Each number is 500 + 25 x the weight over its row's rms, rounded and kept within 0 to 999. Layers, rows and columns count from 0. Numbers have three digits each. The size before them is the row's rms in percent of the matrix's.

# layer 2 MLP up, 1024x256, rms 0.16, rows 243-297, columns 0-127
096:545513453525482514488560541558487469481499498511466507538526483501475495502491457520494484536543491508566527526468479486496471480512516494461493495496496477459493487467490475499496477446475524470491503560494513503534505486569439539489501480521496485504467504470516482513488515503511475504461540508533510488547468497489522520484510527459499472524505487495550469534502484507474498461509
101:458516483534497464511472471505538506544477434530507505496476467489526487543505485489523489499450510494532475494501492442497497485526484513480523506488527477478499473472490501453523518475532512488554497531497502519496502456559495482510525507466479494507514537522476495472494487490530503508450498485497506513534525528504486505524519507535482492524439507473456467530475533505542507449527
105:482520528509482485485506491534510481471485481509467504508530473506466519495462514528446469482516487467520473496533478481518522532529543466490494503486475491471532514470514501534490509490497485524489537505512491493461556514464496507514449526589510470503545488484483482481507477485516515537500521506502464463529477530507486492506499492501468461461487481494496558507479478497517494497522
097:508474570496493545531473470480536515508529510507469507516523503497488472488499492478498482470492469456478491513480527476532478515516500505487484564525496490510472535494533553475516496480528480503501492488503509522490498488499524496546480511468488486481531492509473465501528469491522482477496499491444510500495495468485490510507507526512501491469459459465520524512490447494513486474536
101:498499508496450507508526523491486478548484490500463511446519476517488503440481507495517470475547495526473497454472506503466492512531494546463501527480488510548483504470534492488540488476492544523529543493527513499509500479499531496519508468524486475484512517503536525486517499475541507471486469507498504547500553504514489503513478491517473499487450483479541521543536513489515503496473
096:534477552500525544471460498482473490472478517480489491494485497553477494513496523533476470486480505496443510500508515487506518528542495488505496500498501483507488546480514507465438520428533521502538485493508522518487501559510510517497492535487457490534497509519520495554487507486462496532512503512474508494507503481501448447505500479477527497508500472519490519494470503504464475464528
096:448495485510485532483469507493494496489525505527498526519524492480465528492486500516509491502479479490476544470522488511540504476498460478529536533478474483480482474477523483493527531481435453502479530512481461499445524562492468530486517479541507524528515512496517538476522530503528509518546534467511495540527516521504475473494510502511465459543483488493494462510511505494482457487485
109:524505513505481462560475524502498509505479468527511499527493513458489492508503480472475513488481478549529482503499505527504475559528507454507507465507466521512479481524484532504500499457487487522497527535502522483524513490504464528542566503444506518508506482502445495540509519492518511462487465480508496524501490476521502468508460538506503512524525504508515510527525528522488477456488
098:502468516490482471497532511492506499500499512483485525502484489492494471501467519520506488488514533505514534470482503562508510503522501490525539460525482446503509515507471506504505518483468504473491523513492485492552507477530470530507528515517507514555500469526508519464529507516503517517503479498489466509490504473560508526526469517505485532449536546445514497497492492463539485526504
091:507542493516459517506472521492490477494499475516471498483463537525487495447467531488506572478503531500500503476513528484490520475492515494536520504506498499527484495471491546514525488489435459528486510453452538496526502480505496548485515535489499466494487494544527483448515485500522482524474477508473443499468496528474502457479505466523493525539493488537492473500499561512519495484542
097:486503468533484485526545471495442492517507497467483530487515528515482511484488493542438507486500467552501476497500538509496484468519440516531489484490534478499502491494485455454500491483535466508510507449513524482524507527509497501521547436535504465491508499502501468449521508494456475486467491468559485506506516480493510458468464493499476461511492537533510518490500532452512504500506
090:525507525527509505540487520469516503559522559515504467494516458519489492487477469527494506520527514514512544504482437537467523536537475479535515497525496516506495512470522522511511550479449495497529494476485501492542458455473511506499488509538471484547519462500467478506507527484492519467467498527534455473492517475499470519452523463475484491483494444514466480498528488476496499530452
101:470511537541486491441522533484521495532566498515492475475512485550497521499524491510481487482504476525444508532515463501477486517492490470537502509472506451494498502447537500507483552494494507478513502494492578462487482510524523504489525537463519504580527515492501487529453446492491443525539477502526505529487518505504521534507515488522483496495485534505503507517498497482504496516490
103:499470460517491481476477463500534511484530459528471507493503467517510487499506545497452496476525528550513526523524524549482458497509510491524466474496538481517507525510487520487519499515501525491538485513478497507495488495522480511470468493531524536502460494568519544505464493527501517496524455495500490448482470483499496471510533484453515516492536537456499514460484487501485471461528
099:511449485525534517450484521500550545510470517517519503506497508469513486529524521490492523488470485547516549514537522494477550422537461504480516485467492502485483506524481538459499466491510541528524520493494501525472522535486513530519515475516510554518508528516480503491482461483534510476515513498507524508498564475455505495500520478509502534488501527507500471477514539499457521487510
095:496532523496490492552499517495476551555483488511500515518481509530506504529499485495502458554527519490528456500521563447517505488491494536531496522523488536477499522496471494519482545486537518515525449512495508518516511463487538523510483527489453502517436511519465492528542489478549505510484474480477545533498445454487489517462525511529488499532482470522512494491518498480503521514475
105:518519513483486501476504453523483456504443521544540476450525545479482478471525532486521509503493495484523460483484434561516559516447463485468546500484472437528509499487477502504520467524545496458493545491473482532517491528518515501487505507480545516514520527504491548490530512492518486523510537534474504484507537525498534518535490538505492480493455470534505468529441528506518505499546
091:476471503494503524524504526516466538516504495519504543550460477498528433490492479457529503437523500515549466428473500457508535525487529494504513525545563503501500501492456453499447485465469495475529496474518513503477528498449514496487517515512481476461447499499488502510466492482543523501463445513520505516492469493486515470493519492468496514546529528511514521496485487510511492519465
102:529520498466517458490507525492478496509518488511478479514491529494507492482506444489483507502480495481496499524501474489508502528484527495511510480481458525513493513485514512530508514499496499507518489573520473498553501522480532500514471499588496501481467460495471471446476499468483504481509509488521454508486512515530493492457524532464496511501466518525515481479529500472492469518495
101:505453480469514536502506477483496477513548488508518462485486538559503474512476509498488511445487507530501495486515513524478542496501512516489479539450511486472542505490484460492484498455519516494533501489534499521504513504551453511512509491517472443455452503516471514515529496501498486516521523514475496496480468480499492482504477460526491505507463552462501473480492515482516507503538
099:432482536478490525490455462510504502494487479545481490495526484528461465543534480543518464488501514476487506501480532469491494526528539479521487497521491539476495540533477515485460467489500527489539467524517471517463537501486511486532500489506484521502507489500463479524453500513507454488487508505565472502496537519478517498478484510515552522483515477472517465505492506509493496476492
096:500488502460489518470482502505466515528480532485482494493478559467536508507545516502523506511505495486559475485498502519519510480477476504490515492499525479522524514504519497511523502474494502528543508504523477483539493496484508513509439478511476499538501546511531513525510534542475515450486469488524479506495529504489446481519483516504488512474494497479540495477530476477519566443503
102:495449513509519520473553487478485486506471509542491507469502495472482502501538483500463469494492504489518562455493476525528562469531541503511544485506460413500482490479509487506455493508553488465501485508500527485507471499528540535498511537497480508511521499493473486457545477472550511493504484477519489517497527502521482461448486481502472500537472495516474536552506479501517501486486
109:479459504468504528505509499505507480518509474530520497470484499514509522506494530509525546491498489492464498540501466532503491507505514499463565497452484476500547553497496454499487519476527516491524493492528484512468513485469483463524509485439478519464511496494483484551507509492496492501500477473504470511477516502543470475491465525511527508493477459527464522487472498494492521537501
062:504456476506515475493492525483493500498493531511497549524551475499546506507527482487480518501496466532510520498496438500483458512525482519509526504511517506476492477489487490502538523502527535544529459490485584522514522463502494523516512534505491503543461493500515490468501488500462474480499454529520533523452492511478491482539466527487496484521483469460481451468514537507483497544490
088:478484527520467474494509507530503472524466519485498493496507482542473513528501503492539473508499503512498518508484504502489522489544483506537485506512517504499498513510509512505500508526429495541447488507507501532530503477505518530487505513474503477524500464551497483511479545502541500413476519455491498499513516499518491484496476532534502489521528545516544528477472544507488460508496
095:468450515514506542524450482513478489510511501505494474512488521502496533505485474507486499461462484511478474465490489532467514497535483521521474490520517502518501469507507456501512537506514542489475518578561532502509477504502513555462501505516498486503518494519473475530537533442489487506485562508535510513533554508514514516504496472471478487535480487496497469497516485467498531509502
098:483511500512483527499511478466530491468554476497499470491558538487574471479513503516498480540514520513481527508508489514484495521474485496545487502491520481533551496557468501479542517479512468496457545475458489520515499502491478517512491514465490506528484470536495483443468511477519508515527507486490520558525501494472490514507498489489501498528521524449554492492530518523478497529486
102:489477488553484523530501499495503501530484477509502475494470478553504520515517504529499537496525514458506488481520500474549473492479493505518468493448484506512481511529483517536487541531495457518519470495538493528545526505494514494509534547481568454483504477520519485471503488488547515532500467518506470525489447485461517475497469533525491462495463489470499467502536459479524481482524
105:554522529529474473522464484497500482513482518487514511498453484512503495528486497501527505478528493459559527449451512481480487475549482475525502447542505504475473488495480473497466473506512549509465481520497482484477557505498527476501490534550533508500517497549478490444469484512505505482473465492487511497507502514547503483527521518521490534487454495498525525506516513469442542492510
099:521481492483497487520503495532501518478485461490472473513510496458478492501522508459487488451491493504478523495498489495522541581465538496502503542499490524488500484523512510447512520490520456510546523510499510517519518525517510494433501507536495496512474496508431465489495483509490503495467471465514506485439472448521515523455500542499468515514464497521535499480495516470512486494529
094:488479502513519510470504481511498515498503542490499479547499483511484477539502501495483557465529472486483491501530489508500498505512503461457503483528508511489501532544496461502475506487513541499526508462531533545493455522523509484474477485483467499508487472494473513479491507493500503470514490529536531534471509520497474516523496460482531554504513471513542518484464500541490510466472
095:493499514544482518487525480507504537469500502478488482512495501492505491493504534505492496527502513514493548498478484492495552506500526546532492476495527517505503511478537465491485521510535492524484461504471497495498513495521496533487501522494478505479502444530510496488510544497553480538510511521495495480556459469480503515474451538525536516553506529494477463497541488495516517512545
102:469461512522560496460504435492487504531547515486484508498487486499487483477482539522513523494509525532530487483468482483538486526538509507519484463489495467509514570446520509486519494502494470467519508516486506517530465474465469513471555548547484468487503486509490507529492487544500502473513508467515528463512521513488498498497552540513461462506510494492520522511472511491497514494479
098:480536496502473521486479496504580522449497513472509426494571521448504478561515518521530494514483478505493503511570477493524516480516470506489487517511475516494502515468533507535520546496524530487510467551489482527525476497491497485476498496505502478485548453474501488521521531535463501530472457518536499503473523453511472529498475491521484502552489457513468496485496515498484486454495
100:480507491508497506525548469490515475508473500483498507494537439489505474488470477503481493553493499545496497514505511519446500497521531498472452540438508496438520502479498504516488495474508501526483513478530507491519493502509506493530491501486493486491473491501474559528501507490496449494524508517476529516476488462520511525467532533525550506462486472518512483503556456493512488504509
113:482484506527431481509468480528481507515489562478515518522492542506439480470509506514502518480520510501467473449484496528522522508530528492431483538506548528508494513509521483466519503470491515513510414467501486526483500514507541502482489550555538482479480517488485451497477478521523467532510522529497482484505534506505498500451508508486517534469461518487490497495484480519482500506490
108:480486500556514510514498499513474497499465498484488469518503556499455470496492483505493507486515528476533524551449524494519524571512510456489513513521498454501482453499479524511505499488499504467516562518494468512519506542503481521541555507504541486500492510529524466547502524519484500486481497514538485546483488485478518518495476474557480494466453480497464520463502556500503539486502
091:500508547465509565530532508527500535499466521547508462493547498499534508519445490518519491536502509517512492530499521501497499505506509481441515530512491494529519524479462498497566515480517454513501484446507501539495489519478497541516516490480477526512478480502518493485508456509461462504493510481514505471478491507463526481503473496490552494491494491478502507495502477535509523502534
096:503500571496485530526471475472518479522482488494508523527509546490506505510463513475474505540495484513504527525488503520489514536464492501492480528494476521507491506555536532518518478477530437471490473527527499534506543507503479480517551542499490523491503529528581439511507481497498484512462470469495455500451504519463506509481464490491477473468486493500498464501535500485461494504530
105:491533506515538542492526515509561470533467523500489486501488513506515482515525504523481481488491482486552519459525516483452534485520506509500489506526516503468492518537536505486503533500543491479470491431510482477524498453503469497536521483518516476522500507467482485518498498501555504506515490504519491486524467460435482494480526498529506509504473501492500530515536476478546498521535
105:504465485489512457495532472506544499510504511563508528489539524491499501490541477487510504439487536514488479558483521471463513509507507479536529462508499490520533507501501531466455527481520507486503494519501538521473491537513516525471520492504495461486544438517494556542507493483490479483481486509502541525505506464458521455492493466492520504490517488502472500514469513518469457486500
101:518514523484496483507512462506483521513521506502524528497493510471512520432464510503493440512518483486456470516480510448502504489506462497485500518494465512486521505532451493480500494490518482530511515521502466527515517529526489510538470480459473499538527485485437553486470451491528459518472554488477500494557493494505514433513502517515476477474480473492494503494509528524498518502535
100:554465556530495533481504469487535485495513467499509472513552470511505519503476476468487468514463536538456544472512457484422483480427471496497509506489493520515547502501498483515505480513489492496511519506525515477535491476458506527474488494491564514478484494504437527478433504483531520467524484505543497516504502525469485493474468508506485480495511511499501446495486505518484519520487
097:484449517485499535544513532520438444466480495492466530505526461493513491476535520527470544497505518523498507523514535502484492503505459487520512488511514482436481477558521507548486491498520490509510473517549440522498516485524511462508490518482513493510497462464496497496466519533527489525515461503486538501504489486497522490515501458499484484501525497495481512501527514488485485503487
104:493465514520515529527499476480496491551468508481503493523493536474459495481505497504491474444522455508469500454503480516478508477440511532497468509510533497443491486524513484470509490479503502506522574520449491488506524525501521479446477514464539467451514506530518508498451495497530515537526499506542480505504522490487487537523517517523512518495501509536508524514518485499492485499510
095:477508506514540454490527478509495548488484515495508472509460459504500505513489436507497488507506485527539504527508526521484490512512502488513511499478454491476488505488475502473507544453533524454468489512483483524461526512514521510503513504496472554507489484506463536508497527546503539466483489539487483517499488530515487493506479495495538471513513476484498507498530487501504446495509
101:493522499508514501531478519493532497528498513471516476505518465475465523504510493472557521543515512490491494508515517497487500509493506487488477495473534538509509487502507507478552514533460510498446499534450514512548461528505530550513481501520475463467477538510464499521459523537490501473464472477480503448510510485511503476488512511501536516460505519484500465491502492528515506481467
106:480457456509522509504495447496511505521486488515491539533483471475504527533481514484479478484490492476497492500489509482510524521508543496504473519487505482494492431496516494511529494522510515494472468542468507530526536491480432538515502495488454480549482514470479541495496515564486482515497462519505478515512517471471486485494489458509462516495521544502504483514493540516520488580526
097:522502470524494508489505499470514495485455535508478501486495476497490512505524502511511453508492486484480488433478531495550467496517485542477437496568503511509488476492513512514457506500493495557487516448462541504528547506536476540496509492555532525493513524492496500519518458501469539530523466489517470524524491519502515506511477529472498462480531488477489510524491523468492490484461
100:509518467467499532486480508502462484529478493567539521472529522515482474490469460525505551496519520527507510502482494464468458488500521480507501546472489523513511523470532536476488502459531515471490490474523502456498492453497492534491516527447507466561537479452488538526470519523534514472477536491514456505472515540482502508513523509479510523468503473478486496482524480521486496489502
103:497511495513486489483448477503534504467523446482485521541475509497498555479510534481511516521526491451486511508479466484501537465539507495534531507552544501487505464500502523465484483454542477539498453513511510511517508504511517486489481492536513510507499474524515481526452506516481496478485478467518468507494453505458513506514486517468567491499498497475511503527508529478470536462494
095:519518555486503541525540462549490476453519483488472479532511488512485517487519473500493507522462489507507502461463475505512519519518558519490504464508525508472529491533472479496445476502460482482533548566487474516498460478507510530485497513511552527506463517477454516481516519490514435475491504512503516475523482488470495503510521463536542505498472508499485456484516506511497522504527
107:524512527477513546468480488509512543511513453481476487510515501529523524458537538488513528500493510491545469474501546526470490442456509525515526489545500468472502500474492460496481505523453511480466503480491484492483524468496472509484495466479485503529458496519494483508471540530514461494481472558515524506513516572455485482484486498468501512484496510502519537518464535515508506505495
094:535506477494529535510476493527514480543504513506469548502465470555501487529525467475470500521526523533492498490506519525497503499501517485488504512523520507466475506533517516537492466472492519512488502405537499518492521531526496460510525496528497486456477478446501508514463524516502480477499502494537469483492452511505510484483496463507483487527500495508499519487499492521508517440473
# layer 2 MLP down (transposed), 1024x256, rms 0.144, rows 243-296, columns 0-127
092:503485510549515542501502463446468515476483449458451511414476503496500502511469488481510465490494508464500559481508504509519513466493517494519481500503530540471531469480471540529545491527552514510526507483468509471508498486475495463510492509485502536494511487521487505475513457515476509492544511524418493492490518509514502533501512554504512460437508510489499523525484547465524527543459
099:494506534487518532451506511494509507504501471499504488457558502472507458522485514461566489543481503492477552514508460514508515517480541453455494491520531455493475506471499458481497506531462509470475505486499521477455526490502492484462486492532506505459497484510473513455540452501486487509509461544488444518499412446522503480487534495567523507483506514514507494464473493429537504507490
106:502481474474520523498514475487465448542518474534511473497530492527527441480512524515537479504507507513502508520510547521475478514488462500483517530541540540482486490464526498493531520505509486532506522476522507492529464455528519459530499448456468535480499544537518487497502537474491547447518521516498493510477488461503475513489486442543521510524506560461465459504495516505496492476515
090:502502471482481431448536489500487481489468534512479501503495496489526521505492512539478493499527571527506518519467529527493474492518466489468524487467473507459529463488498491508499492500490513511497510525507497450520501504499507467500540519532457521508504515489515542515494525513540464504471495499530485473504483499524499529513498511545550503484550529495503521473509508522563493513507
101:510462518513498503544492534523515489514522495480512493497515525467548484539504486479502469482461497497462488510468505470522522474489502504530453491491582509513503483516529499509508500529521485456504514512538493485490524533497501459511461510493526491512466448532489491457465513479491506537496482484517523469554503503522515505513509503494496479542490515524487513533479465497486475466520
099:459473523481445462499488509482500437490483504442533514499502499481470495501477514455463493516490530489480493542478505490516518514483482462488484536481533522483478477550524531507520499513508514456454497469526489489486506532506534468501495504474535496494531540515521511479531520471518522469482488497539520506449484492507465508496485510457482530464518440466480485480481526498512538488485
097:565479493462504517484500525451522515487499475437493441534507450530488502502494505485505469496525473487480516523519515520477509471438525549488526477502493499509511506555554481529510483515512503489553495474461537496481500463469558506495517489512475482493513485458496500566441525497487497508520508453497502448526527526469499499469473506520492491525508499478484466515460529526507496508471
111:500495484487481513496482506493463501512471501458543536502527497472526486477487474511499489465487570470522516534526474487491492515502487530470480544509476470500534520468512515485509527500512474466522478502542431483492470483510480464478527497467519492510491476491509521477496522473456526501540499503466475520479487522459528502507525479501495494494447479516522477502461508470551510535493
103:520502513512527496516500541530502460545485485510469522524472509470508482516517506502474526456506501516535469518517472465515486498490507523518541562505517525550522472492536529498492499475508491497487496526503514492479483508476501500530490576522454490455486518533494499532496498466511487488523544536488480435519516500477488464502506483528501462540486451490525514506517544503484495480501
089:508480486501506502505520504504503515499516451456525511519480493503523544506494451530466464512477506480493480457464540508485527493523517450504504447499485492489497501491476467476510512498519481507540498513473486524522523494506526501434494495537454490578520496505504501476524495530482517507482521425520504481521506473489520489521522474474501453492502488482501502503454478509460498520495
096:501492501464491485481480504438481496480525509520513492489482436512524504528497528494516454514492485513503477505490499512508503454456542506525511511508497508511458512463501508547528443512510503511470521499522495543445511474470480463502480492509515505522486484531512516503509490499543535503529499487513483496479486450518561495528486459533492469511541477508573523541508489524509534471552
094:480518458482511490506473486522509501503525515491494533480470542504541477529539471522542517524509501556520501517494512480535456535511467498513472480507489484531492517454481523490476512487521478453503516501483455492500500486507463478560461478498530535547534511529561513524476478485535503489495460505502530566518509530545528503503511527482495487522533482497508468509480518523512517508522
097:506484466471495507535457458507512507488482515527506495515469493457532485510455495530486479495504477485519510443540486508499513493510508500496483514494526532513487460501474465505486472540489480502516484525482452529476516472450506504503499488488504488490475519518540512456504520482473508472469492527505520523506516451552468454497496490497523473433512456496526470495506546488478492507499
100:538464496518494477518554492526513480555495511486491518484518525519489546495554486510542503506508485532540513490498543524512488516489496511491537515504495528480534535480493490580520489521457515488460476535491501501480543497479515494492487511484488488473490524533534509486563539501507471485516506534493482503536506544534489478487541507497489522553471514483492518531501475486517518505522
094:517514454504523492535521482484519498489494480470472477483566484500448520539505460512470449495492519463512512500498474486509437472466479519515506541505503504539510506495527481525527457538464468491488503552458468465519512500530468478534486549465511475515486527472519503439503514514510444504515515498493501432552532483510500494504521506452490528498519496481540522491528455481514456520496
095:504523525502474517475503509504558496477491518525498497521521506474534465522523513483470525471515501472487485504543473505482486563486478456503486482521509544453490500510505470497466473538506522470501489541512523511516495505504526491456502488520480530491483491452501463495471490494542485520536505514505485494529521513529489475532486516462530508523506547536481555541545498491517500500500
103:478516500548559457493484475536476511524512462465504473528489514518487476528489518485479499467529479515472519507524516508516451524534469540479435474483547536491503464507481503533466462469483485465522506509484477497521530495492491490520494453529485499507517505479519495463497455547541488499535490445560490515437473504496547493498490522502508518493493510507507539514519469464522485526508
090:530476530492484473522481537499498495482463447488513489501482458505523521489503500503508531502531550433492515435470421485466569483499496498481484478541523546532520496515512473514443493501484495504480498467506499509476504500477489494532475505520511473479468492466534505508525502516463513492489492504460497479518505543536514483519542523511518471519539475459485543479485481523485516455502
102:488505506466509537509486478518519505491501505485512476510539519505471491485502538496494469544480511546508470497499486497477516483470501473492544510520551474455501496508485492492467521471490522510502473492531498519479477529506487467476540510490477516515514517472518517486512491508480515507494529488506522479520493507485520496496555481514532442458498514483429522507557485461473540501477
095:497493508469456474513542481519509529532468542475484511474449502478477500517530469453486532486523516552514549526494489504532504488471444466479463491483496468516475513485472492455548515492504486482450500507532488540472518480472502516479486492481502465524492484474524464513516482546499504517480492466508447514506532517522485523551502545526518518501492524493485512514526447484478479520467
107:480504480497495494544500461505506457477497509513479476526489512457486483509498427469492440456489492492503506526520495534527502449475451522501501519471468493459517527480509542545518529516480499488484548434460468528520487501508531521502509514557505547517495518471488493500526479514497470519499482514508540525478488507455525534520487497512499519523505491470535514530508477511580515480552
100:452432480520470521475527465495539511477472501510506534498466491503540474531515468512511463525460495513488522495505512462518521483518495506505498487459471488466505481542465515509501471533532501480457544480467472480476482501512462522510490488444493497489518468478504438503502505508533497485495518513509525525497472538509545484513514471496500491471483534528511505462508510531503472539544
097:531509509521476494507528450512526528525487461507529481509519544500532462491503476528511492481515503468526468470564489516511488497506526519494491474536480497472498513490510506472494512502480487514497467489475524473489523583554496532477504502513469545513480489504555495525485494505475497475525521545486502518488523497476503499497506470489472511490497534516546478488476518455518531522516
117:525498510465480532517564507493447485535483455514527482500455508460494507469513492513493497498494480454485483507526532516473500483488465473480477472504517518451463497478511492510529516432503496486474504522496446483503481516484543492470537513479495536512499485500479478519524493519515482509501515507510500502528540509551535499495472511498498502518517491506506495502452497525464520505496
060:552485522522481506485514497495522542512448500481482476514420515533462474494461520509498491495520478524491498520512522523545491485528484494522432470511489524515515541485505500515483500473489510497455442517505446485503445530476502471467494492520511539528502477526533483520478506519529518525498499524478514521510491469488508509485500483497500471487540523494526540509488451451499483500497
087:524514483520517498499457461511509501480511509491528491501478527513506493514519499481464489483510499484459433496503548522446461520522497523490473452513509539479502500507490501484493495494540481446494495502503516468521492525557485493546504493531510557500508511418486563505508505475532525500511476510517495499480505498494508524468523489470520515495506479455484502526508466458492525514528
094:490515490465518488475555519486497497470490441477533495496485508484479520474545495508474492518525505579511531502481521491450497483504512504489435512487475500468474500510492530494501519538465500484474452447501499505533500528505464517517518519515509504502504461484505476491514510513508534492487464447478472474495519498507505507492530497522503487441519502478480502491510512569479497481500
094:474478500504482514496478507518481470470523496498532539478477453528505521534493434524484474488502466504554464494502526505506503514499458511487476529544455543490499514491496469563443473547514525512504456500466508502509453499523509503465481483496479494515489493501507503473520535480505514492545491487492495439529511511543455501493488519518488485504483490518472521503498496513501522456521
097:461532450468546471485482521479504483474528528424467468450474486477491491444481462464483487528504552557485497546468551493454529533460516510490504496529480499489496500479513500544521498520492489494497505476517476520518516517483496487522514511523510511483463508490492514537463467506495510453480543502505527477527505476480488559471493500519444490518509469508503528506470504530503512505492
108:514503472492514476475504477482454448517483497480484493477518495514509471532485533472464501522553515481456505516484508525526534504536528471529528497498519506533491499498468506474507486451506432484521533521500462491484471511508488502510541502470517487509450529481509479516475522518511500548522465539503501508512475527530468544495486479471475519502531498512506521507532479510499511507457
099:460508517545482469500478484505495480493473483513471483511493547431505507498479487489517532524512514529503476515506469490497485545501462495543496439511507511431534492528467490492490501518465502502464469522546479526451510478521467497468480525493524470520504491517539471507490489508473472545515519483476497493479479500534528527484483499443516493515494516533493518486511517471488516497497
100:525467486485447539505455519500525456487500544503510490497505453485532467499490484546455472496489525492474494471473495494506505478503512525505561481467522495511492452503465516512506465538499479505514506517549489529501495496458493507520475519512505492527523493479506472493499549500495499465519496485486501518510453484481460529533517495516508449479489495492495543479517520488488509533482
100:516518523506522486524507480469466483513481524522497511511505499491482533574506476495513539444498518525514510490527487519509513523459497512512505494454526500541514510504461473461475490506475525487540520459481523515509517479461498455534494503472436480480515477507493463489518483482509528487469489577553492501510484526512501517468508503482523527505532518511467539483485507474520480509513
098:512512513498475495486506477515502550531519499544449518526495507480513501521514484495496491497488510515486491512516484510517524489519510533502526547504502519515448538526504468467527467490467532406474486551505499552496535525519524474530468508488524472534482481472558507481505512442488512456514520487504491501460498484489537518545503492487540511457502496496468527482471488506522459503499
096:518477488502485489462492446567443500493520513522512543531480488501504478490483431531529517503493517500527454470440481499453519486467495522519517533516491533462535495481459463453531466478457509511496563498489461529522522569501501526505487507498528520503542540510484504476480481461496507460493498463467484516474487514499518497495518550479514515474516521543506522479482487471497471526500
096:507486508508478515485470509478541528446494504496532478548495518522537495471506514500531506511494525491532454492487484504498480453505504542488492489503437537552488459501526473475519502498550502499487490524519501512454461489536471500527520500506531486516533504478482529463506472490531504496480519495514512531451517540509506512481475495438469486493514551531553488498519483471504489507492
108:578513503512523497487533468485477473461498519475503549497507548493490467452477474507490502487493471534538505518475482528527485506501534560490477500513524533487506587474509536523472526505507462486490529507507568488528532490487487503500478514499468505475501511519490509480517496472517450523511465457486495529489493487470481480539462485500511480553497517513472477543511497516512502462505
108:498524504505526496525546505512487455437501551454564520522493544542515523498486501532513474464521502530479453480490518533530550471493485511484500508500471483502501526546523513482488493463515529499468496460525527502500494460493418512516480519501462483452437488493502556498470474500480516474451518492464496447538504488513499481507569493466523506529486470519492529514516484489508486485494
091:523454458483439474484504499449489500510530483493457503506478503466501507479515491516519476494499480444510507495501513530491510498527466510543491511515503501494482504511510516544497562498527480479512491535518462475540465504486506454516490546539517499468519524471479450517511566486538495497459490511528492503540490504513482515464500496508461504483562469491499503485513531521488463514471
100:520456485450526508498513489485491510499468498463523498490507500482498526493543492558513513510470521552485470494507507541526519515467497469474524488500508501509511494468510480500508506550514543505485521482512547503513481463456510469502499511485506462542548478533517530510504516484467477524499486494547535498450504471490500539511507497464528523507468445476539523505483478479482507518490
112:518462519499489569507540498493521492502512515449492498501511508509490517500489470474485479466531500495449502453452492499494510481510549492498517502493494506487486439439507528503475492500534534500464535481504511498479479487536460515469500495493473520506487483570460497495474472489483523509433489479479475550462500485517470540510492510519525520504511515544521488508492535493480494518503
107:453514492434503503557514483499502467533509507482506501524520514512529520481550503489541502521516491488538531508462513509556531489501490470485484501505565540497470512525448474467530454541539533466475502516507547492498507484533484531487453536501495470521493520508495489485505511459487509500526466490475538490474514498495461505491470509501481478509506485508493524512480469516488523470517
098:524485510496475527496497488503505509505499470519495519462509540560491510527503493503514526481516483552459499510490472586509488474507515502530494492492515457482487493506493480526507479487523455523523497548505514467530496468531516523534541509529483498458503454478494516518506493507454510490490499518491495554488515496512491480465483518438473516477533494504491473489495489520522447459497
100:493474489499507493515495459528510544458525530502521502521515509492446530520475452486499465524509528457518548491500504520541539455538488476498491483505498494511476474478500492529500474477529523484527520490491513508500462508476515482475477494469499523472500452512531538461527521492474531445513538504478512459489545469492485528516489489516506486506473487516532531510497473503561500496460
097:505501531466484469488531479520550512539488493518519466508469523477495501497518529461497495529479488512480538495495515503482510486450518511534522481488467506537514497526490511501525452503475473460509495472491517516485551520465523479478503484501508467516495554519504463475506504472492493497479475525486446480500531514513561531477485537486520511505511473476460492532502527479535522532487
107:470513495483448464485486503487522537448514496487479508467557520524590507494487468496515514515482489528517502522502473486483472534563520524492485457539465507495489505524467495519545490488477512472508484468517541523533469508475492497508551516560489492500523529485482448493493524486485547494537493518510472496484493514490487498479510515475440538510495536532503510521464523456518522513499
105:477472474524501512505443456493487509452505504520520490533530482521483461414507477534498495514498533525560504476532507457484517465477488493529481501477520488541484516515531523528459494469462508507477520469515503484524467503513490496480486482518510542508503503500501464523462471502490490530495478498496486489486550472508477495520518492485471517508478457548525510493481564500486474508500
096:520508475473493492495465474511533497448506498496472538499515514502469502494469527517452439531484486518517525519485508527465525523519495471539505524473457514512473510478519512499512537457508453509506473496540524460446513529503498505499503492512493543467458479509550496520522447500500523507491487455516521514470536523519519515498463465509472498552491470494480485507496579502532509556505
101:490508512540487517474536522450475541500486515490510497519489511447487465512499493487504439491490509493488448503506515518513531483501498531475455469516497509528518488518496496487450461540507484529518441515466475481505508558507478469508481458465497497483522482484493535501525506466483475446473515529494483490528497541479502486482538509491502483499533491522495501506477490514500492498454
093:518472527501557507524505519484451493501546462534509504496493505514517510509477439511511544493561518545529547522495473498489493520529498487486498506515522558495519506470441485481519478496523514465508502523467483522505460489537498459480509487476514488516486499520473528508505547482521504448496529504461497515474501472479499515501521483524538479493475561553478490478539461497545490576518
103:468515541494532430538468512513492559460501515540493510497507518511483475492484481536457475479510528504494529567484496509512521441543467533516486462508505552516505541482459497512502506518531481485537457498501460460503522537493480498488545527507534538529524507475472504498465507472483535528510467528498517494469434471529461452492501505452481491483523519517512556492468495498498460500511
097:538490494491510518482536513530488500486479471462535487510501496518501525508496510503498475493540503518532510515455495498471520505455492483493518533462503490490514494490455558513488505503499478490520524558478454484499456548443547534452515489506519487520512467460514496487512474513525520508487493528495503526540505508518501509523537524517523496504479479473536523535462483516541468551464
102:501498478479508520487534528478479465531518473496475471510482478459466486460482478458471502463529519517470493558475532517530491507461481524513520552507493574489543518516493468517494481502503484508505493520486489488462511488475548505478525565527506452547487497522454528515491477465531491497534489502510502499519503528536505476480512510471484489543516510492525480478484541536467527503498
107:527520522520504521499515504518497486495491506469494480500524527509482480487454495484504507526509503452522532503491501496534549494479494511491487503521477497487477446487501414468522503501469557490449544495525537523519528519480496499523475486515504519529480489471499513507471504479470489480462531503462483470500530508496539498468507479407496535472481491495506509496514549496501529470497